Each number is 500 + 25 x the weight over its row's rms, rounded and kept within 0 to 999. Layers, rows and columns count from 0. Numbers have three digits each. The size before them is the row's rms in percent of the matrix's.

# q: layer 4 attention query, 384x384, rms 0.0651, rows 190-221, columns 288-383
# k: layer 4 attention key, 384x384, rms 0.0661, rows 190-221, columns 288-383
q190 115:468463528482524486483523497508493510473508509451513530500468522546499538473530504500558513455500516488527505510490489512489515518463471492473497547486447491500522499497505521525466527498466527499496455504482462519466542473511524525505523520500475478550511559509520459514502500474504505561
k190 112:543517463527508516488528486502530451547498503504494463482451476478508459468493534541526497483502517518411493497517493521494513540508505477522481510503510500493487513572536456492478523504496451455473529501543529505491506472478514499496482524515488462483505530533452520462547493517494517472
q191 116:481465528489457497511518495498508507503525488512446489514454492468525507500489499471472495507533466494486494484510466492519499514494531493484454522535504473525524499494505459479512465504555479525494481503514475507492498478496489442485544544491496504507488487485505512505523482512526504472
k191 111:523525521511492511465487521524522518475495506486490491478538507493482483493495521523491520510500532528497527524482547508507501518537508530501514525531471556492487498518449539499557483482490515513530523497515488475504519544506488561505498482518534498532456528498493484545477523470449513561
q192 120:501482477498552510479430541491483505528496467491509434473528469513543517461495482509477456455494525495441499494497506488525481512523515456453517500516517504496492479479489448486527516473530514485497488432491466474506453511496525482520453483509494490509487510551491469491484502457493529480
k192 086:505492463479468505469501517496495498521528508500517549545485509485506516521566485481508499508498481476551481525485508511503489504469503500508488492508492465544513515533473516531474522484498540468462503533514514565475499493527520530512507510490553488494530512496510536496501499498484498539
q193 109:541533462490490527516511506479533534560521507534453482522468469487454479472479458513526487451463469515509519495488479507445485486509519489498547459542510553513508499485507474495456489574496499468493545490490561491496511477494451520481497479458508534494489473478509516506492498514499492483
k193 107:518499477524491495503493456470426454474509486480508453487525490524502508494497481485488473505504484491528482509508522495477515495479509469498543488498452505519509488502465478463457512482516514526506511555526509484496510541458513454526526485483508457462486495482509482502523483523476514548
q194 094:491497473478519468540526498515520501523506483531513478504470528485490507516502531514492504545471504458532489466490508533509506497536484469496489500540471496498473505473478489549482503507476508507531476486447468525491508480467468482470469511537499503503445493504530486527502503510500530463
k194 095:464506483479482493473487509478483508494512538532466506446506443483515510531505490491502473510520470505494490442512459481489475480511458479489498498504482498494487488465438461474519584477484510462511533476510532478477446446503487509516499509482484465510516463526499508452494460490523463477
q195 100:470543516494503527464499500502498501458510511484501536493536467517477494523519517505534472495517466482443501498460514503513474522458524526489498487519494478486489554495518490502490518517460489496488498478492528490482494519529483508500494452485545497452502484507516508478488478501502479523
k195 101:455469452475526481500491509520491537531500543478484535562532516547524527496512448529533547511471518517473512476511497510517519524540450492503459524500548528534521504513535505528515462546514510502527507505508491526510470509518491482494507520507440514552524514463533525521498516470536505460
q196 110:500498450479513498527514507533470486506513536505562527481503488507542512509479422494506521497552505465488486524499540488502481565498543473523492500514443545471493485474476508500467527485523472522451468508482495503504471501516494475519538510488497528476457477504508512483497521486483481498
k196 108:459512523505516541471537542504455492495515491467504473474518546502521504510509504471478472432523441535489505497485508508480517539497502500517529490481542474476463510509511529492554486474501541453499506490507496544466504485463493519485483498523492518499484529514500488493516508498424505504
q197 091:486548498500510531514480509524508482504512452489532493515451524531516492495499458486463496470492485448485474504466488510519501515473541521499451514516484490494549513461512543485516468514491502494475531461481492467504445466517491489521498474504495458489476563478511504496528519489488479487
k197 095:528506494475465462516495484505525537526516518484517524521518495513521510493487476530501518516489457500455517489518487500497476478545497477501526482518521534484477419507481467503461496474433506458483467499519566475532560499528553486528536506486493508512497501519487474477502512513465473497
q198 103:504522495500512477511501524464507505514498507473479470547528510484534539451491512501522499481489512515513470471514533483524499488473470460518477506538496448545530514492540498549545489523485504514553508518536514502501503490445531496508514507571490517500513491530499474517499497458540484467
k198 095:501512499508462456490496462507505503476467538509570524478500492535488462520527461526519491532475508496474492478486451500489494511515528457507483451497492529449531520472481483495486468479512492490489512548480485489478516516537464487501531503483455494481446507500494507528537488484507504470
q199 103:522535488450475490479519539474473490489492555528531500502516519474486482466527495493516493526514505513481495470580481487493504491461522518483485488433520444491460547519500519506521445478483538519465448569534512474500483507506474490468499517525535504476571531464470509522481477520482482521
k199 102:507543478515464533495518504532469509504497480490508475488503498490502528533455498480484503534505475524496510555467498473493551509524479512494510457504501493483544508459491542507494490512498487495488543439420490527471561534486547499484496475530526509523495535526538507507495512509465528535
q200 092:503490497474517512519526459548508474514453521465478514516460480496480474530474495494536486498509469517533500517521534513476498532530517536500493530513468512511531534480505499503488515499553461483509498546468500509523479505506533489520505492456508503515475502487480551484513546487501479523
k200 093:523564494489463519470470530506472502506464470527498508464564521512504522486507506546483541517478538524454496474566456532495479496526497529467497463529511500534514523507481481497504472517521501494490552476530514451558522490487474474498476521480459474471545474506509533516490540473464511523
q201 100:509523504501486528530503512480489523516502486510546510474532506485527472434519488516488519497542485526467531511520495488490527510511496502552492492517498515500504479534488481530527514471482509482492481504504500531526520525493497505507500531496488482499542495474508463516547484508502455498
k201 096:472497500496499490482510461499482498495500487507507470563494495475483501486537489464500468492493505466497524434493546501464505511484518463533500545482507525517512486471489488492488513514500542551460490516528508532507555506499543543506488495514469499505563499498502513517463488521469504548
q202 103:539496456484556517555489485537528494477547490536531475555516510535486483519516471495478546500480516500510503483487458484484503539494497509518464557482465484466497458503486505462502483492517471477488451507527496513523518517522478487499526483470492497509484477440477480496471507530534525536
k202 101:492507521480502556521463497486483471484509467503474512513534503508536497567518523498472506502505504488469523490496523424532499476484476500518514499493498494532510524492498523519466522502541515517500548490484530521533507495490515480512465509528504539502557535523518468489492538512429459479
q203 096:533519492504502489497523503517455509529448473549529527492533464510487515468488481507512508480497535508549478472472490534516482476526482522488537500508466505463502506507524470521476522459523435464497504516523487546507509478516520450509509482483486439509458519477454470484523522510534524524
k203 106:493471506490489508468428474474494508498546508461489490519465509450515509460482497486503492519448430494470497501530543521511461493485545509503522536517536543483425493517515490494527445549514486514503457510519473489495500505467490512476478504504525497470536519534498526463428497494516482521
q204 107:496487473477485521441501491515489527538513521511461493518480474462490485508553514504519519512464516515513473488498590470511507479525479491517526515471487485482493530521481499485464490514485507454496493501471479518496536562510492496489510509534482516510542500469515520489502484471507506505
k204 099:475505491464486484529469476457496474482524497505504538534504469518491503487499527502531542504524499475545506472543548504501507490482534502498468485535507491542511492491510467530456514464493462503506534497470524452493488551461494470491490513468529499476532500515498517547486509521529526521
q205 105:526525457502545557495460506479500511504501460491502468482485523487479539511519470511490510474526493530485476485503512507486516530502515498450537505509509511498507459519516491466498479526543536534446509485491504496496510505493476496501493498504535522485502520524488573435521479482502502524
k205 107:479497523520484465520514487462501525481523510519534516531486481531510495481499497475501469471509505488450513498471438530513537507464490453534496470509502496491511507457461474486494512507498487484522433435496491485490498506480538480545501533487458493507534523543521513565477500500483457483
q206 104:483497499470513500504505476511486496539513457487505488534464468518526487527512488542513559534522491451467503478488503514537483442490481491500486517464500504513497571473535504486472510481482533505519486480498537499508491505515499469471469458531543497478503532498468524537463541529527469441
k206 103:498506485511466490489526502499537506488459500536458551487529516525533511482502520501509478459520489511511468475437512534499488525504493490495490487510509490486513498480481484519550519477492479492522491522476520502490476473477479459482503527502453494535533499465466470485485494525519473476
q207 111:495531490495494540496481513496509532520532489504479508511483500522508507492458496480505518435518491475526517515476482482522478491515505512462494468541497485491485478521449495501520530452502457482445503485472490502501528525536509475499496464476445490479473496518473524535497466514440521491
k207 107:563506471506498497469491540503466536510494483492495522535482503477533518505520451493519505542494472521495508490473548462519514507470462479490430514477496504526515502506504460461417517492478489478482509490485529536458523529531455504480483547463491479481481501479483532496480520449539498536
q208 104:482522519524515528502470441525519487530531479557499511493514545509458515521500495514480466479508482483528497480484500471485496483518429462502518500532497476494510513526465514496503518498465474518505470513453473554516509550513466516516554480498521486476526463530499505508484522488515461530
k208 096:461471513501523519487488503480458490510482507510502518558474514497527506468542511489527487501491527553500499516493529512545521540508483500521510499480517567470573512488517502503521506478528521448513512478539518506488507485499472520453524525504499543468468522514508507509489502520448490532
q209 105:474464491512535502468530496481461522522500540475504523498524508522487496481536494556535539537470513482465450530487512487470465499519504480444501478502463500552469520524523558527493504462552520538529467500499528535490473509525433559484524506510477501508472511567516478481477491471495476483
k209 101:504463538515525477499494505531480497512506460501525509442478484425516512507489497498514484477467534529473488482471476522508426532504488539503521558493531477512536533455525483512474416501500495488496526516497528485495498508487493483500463499515456539499510490500476494513506507533541467464
q210 109:504524484508483496538553491465511475493489490451512492524477510502518543489481472507501525543488527488485499499489444510532471517450460517505467466496495485489489487508465505525512517494487486501447477448493492528480508494476500473508503474492526511474521558532469451534471500497483515527
k210 107:503501508547521480452464512544470495546468493520469495506501476513518497506507496515485482556512481504482520497499514448488506500559469485433496511529515505457480470460498515502502468492496468475491491496489501472475534552518517475539504480525470513505489501487505553463490479502541516513
q211 100:510534521477513537526473543487455446491486525491500513499498495500497545512469554491475498487489512471531548459485469515535493480478487525518487542500512534474481504488522523540459505472462528510497467468482486507476486488493466498477499483494483486543502512456481518505522507462489482481
k211 104:496494526495515549483515508530514510526519462482521505494483489481522457502520515523525532476481463471511502521468527544485508513471504556475476548519498498568501497499550497519476517496533486490495489488511543487478516516522485515471500468499501517452489477473514503467526504486512514556
q212 114:521464514500501505509456508522486492508529500493468478483509467479496501520458463495471510492523474488503535491514489511541487494494470506494469513485480509486522527501487464473470489495468476443496488487511467479495534511521557466461491516486504511547477437481465489458485460506491499519
k212 109:487461435462484549477483513494523475516494498505511563445515517486504486507489504490498472462472546539479493502515521495509493503471515486516460466518469506496506483513527463536510514485494526519495518537526491494545474473486496467532529476505527490505485565452535505489481530560503505514
q213 109:536455516476481495475483513550502435499496564515497536464541525489491476498518496551534502497517525506515450543494542507483503500514496485512474521486562464466541476550498475505528500458498525488515511553540492516528507538489469503503496461516503506539508498513519497534477507501520493506
k213 103:520459526481518472496459525439457545482496496486512481506481473520510462459525495477478499508540520496495502464522535567486505544519494496471534477484479481506515507458527484518505424530534525525516481495528490491544513483517496467510492493513492440493499497490500509492488492512500501477
q214 110:511511496510484483542485508523486472501528504515513514516506444524473485462503596457499529515518519525565481537486456515533533467546473507511546453552486534513505475557452510461517519495533538493504536517512487565451483476492544482502538517469522456523509498508482538488520534539512439514
k214 107:490487500498504499497473513498484522498514475479528529473481504496482511536508484534505503490491477508519489492537483493506469490490508521489546513498496497496482486463567465488505526481488510469502482497475523504528543472473465504499449491541504512463500528457481506526475514475503514503
q215 106:509530525508508521471514524474498505530514470494492499541506481535466529494467487509472487525484476508510510533514530550519498501525529515500499496509483480572512542516542465480468466475494520493463493477531523478501494481528521533457562499509494505504490448484522480513490499472493520505
k215 107:518459448559534511491499513527486543528487534516491482493509502507516508484522470463515523491499490537487477536520489491499466522536520507512480515486544541518466526484531502503507522487522496485523475480505477470541532522463489457479495507521486480521536460509535446536491478488533497478
q216 114:525488498542521598516488540463499507491473467464501474462487520505509496481479455469479505501451471453476452474491473480522527504531516489513523484519466540426490545506493531460538447467487521494503525484490476491489474502517471483508515488498518528475473480529516499484510491461510528476
k216 108:511500468474513522494460489533499484482526462550498496488512522412502501539486512474461516535526516460549500533513502501511481473484518530491415510516468465509464476490484505503467497548506492511501482470505491470491464511469550530483497569489482488500492480498500492528483517481449467489
q217 104:505455531476475437475503475501505519519518493500534529493448469485444512454509493497502516497521492481465497503454515476486493532492520473468514494516446487523496503453444486572482496452506511472526533486523481523523502463495477459488527497468435472531508497462534532492476508488527485507
k217 107:491471503501491492488502498495513531521505476490504496524507490446513496440473473496481473479531494488506496492519532501493444488466486496516483504490510494512486490511529476513501483499522495497447464479537488485508498482536539482471476500482495544514471478540481508451493476503516503491
q218 107:549495505531475450516499499538484527538519497455518540485503517525492484488511469441552489536508486494472494498500543454439498504504512530540472523538505544478543494518485537494524513513452516498491512464484476482527508442503483483486505511471484465484512475564469527486496528527514542504
k218 113:445486470452514521537489465501540504486495489474477510493496537503478493480481583563513511483440514510496495518495480528527485543533502524497542503506517458519455482501516486476541467529530487484461507546458506498505502527489531497496470489527525467479470502466499487484508509543435509505
q219 112:513498530543533475499432506462457523468509490501523496496498526457503526473459474508494492490496468490468509481488497470522545550530493512471532525503507463518527441493484488485509498508514506489526513467550500483486519502490504454491498516516507492486548483507457475490522508508470513488
k219 112:521544516425496548510479461510553470541491463505483521511533461499461481492519504473509478504504486501471520521522496496470495495488507503471484495464518484469474510451527545545486498475510524507491499518481497532494462467501482539503498519483505532494450498531532485529492490511518511536
q220 119:499487483466449458503507482505525516467492480487537508479519462520457522476509485501503516514512539510549519549465466505499450519500509480494526472491522508502460498444492453500464490516477519461505514505491474512517496481459484494484486518482450520478531520495473539486529527521537480457
k220 115:499524549531542468528480509572513528494517471487524507496520462465500460555506478487501478461501498488508473507488506497453550494448474501475497501521539503477495518524464512533538493516494498488471497535514538464538532546436511503533474528505515472529509502514497496528535446503487512529
q221 116:515520520525538494480534459486468488503508511528487500453463486518526510442506464466515491548477508518522509491536480504470516482480457484500451508524511502510461516495470480524524458528474500515536484492492500510488473479461485500513501518480482548478486498495531516508518485508465512449
k221 116:490506486520463478540548514515504470525506497479513470489479493471502490549482503516481447526465475501488485460445441528495527514509481468496530506527469550465548468480526538490538503475526510502518477479495510503537529566481507458517478518494542496475502508484502472514502525484502481505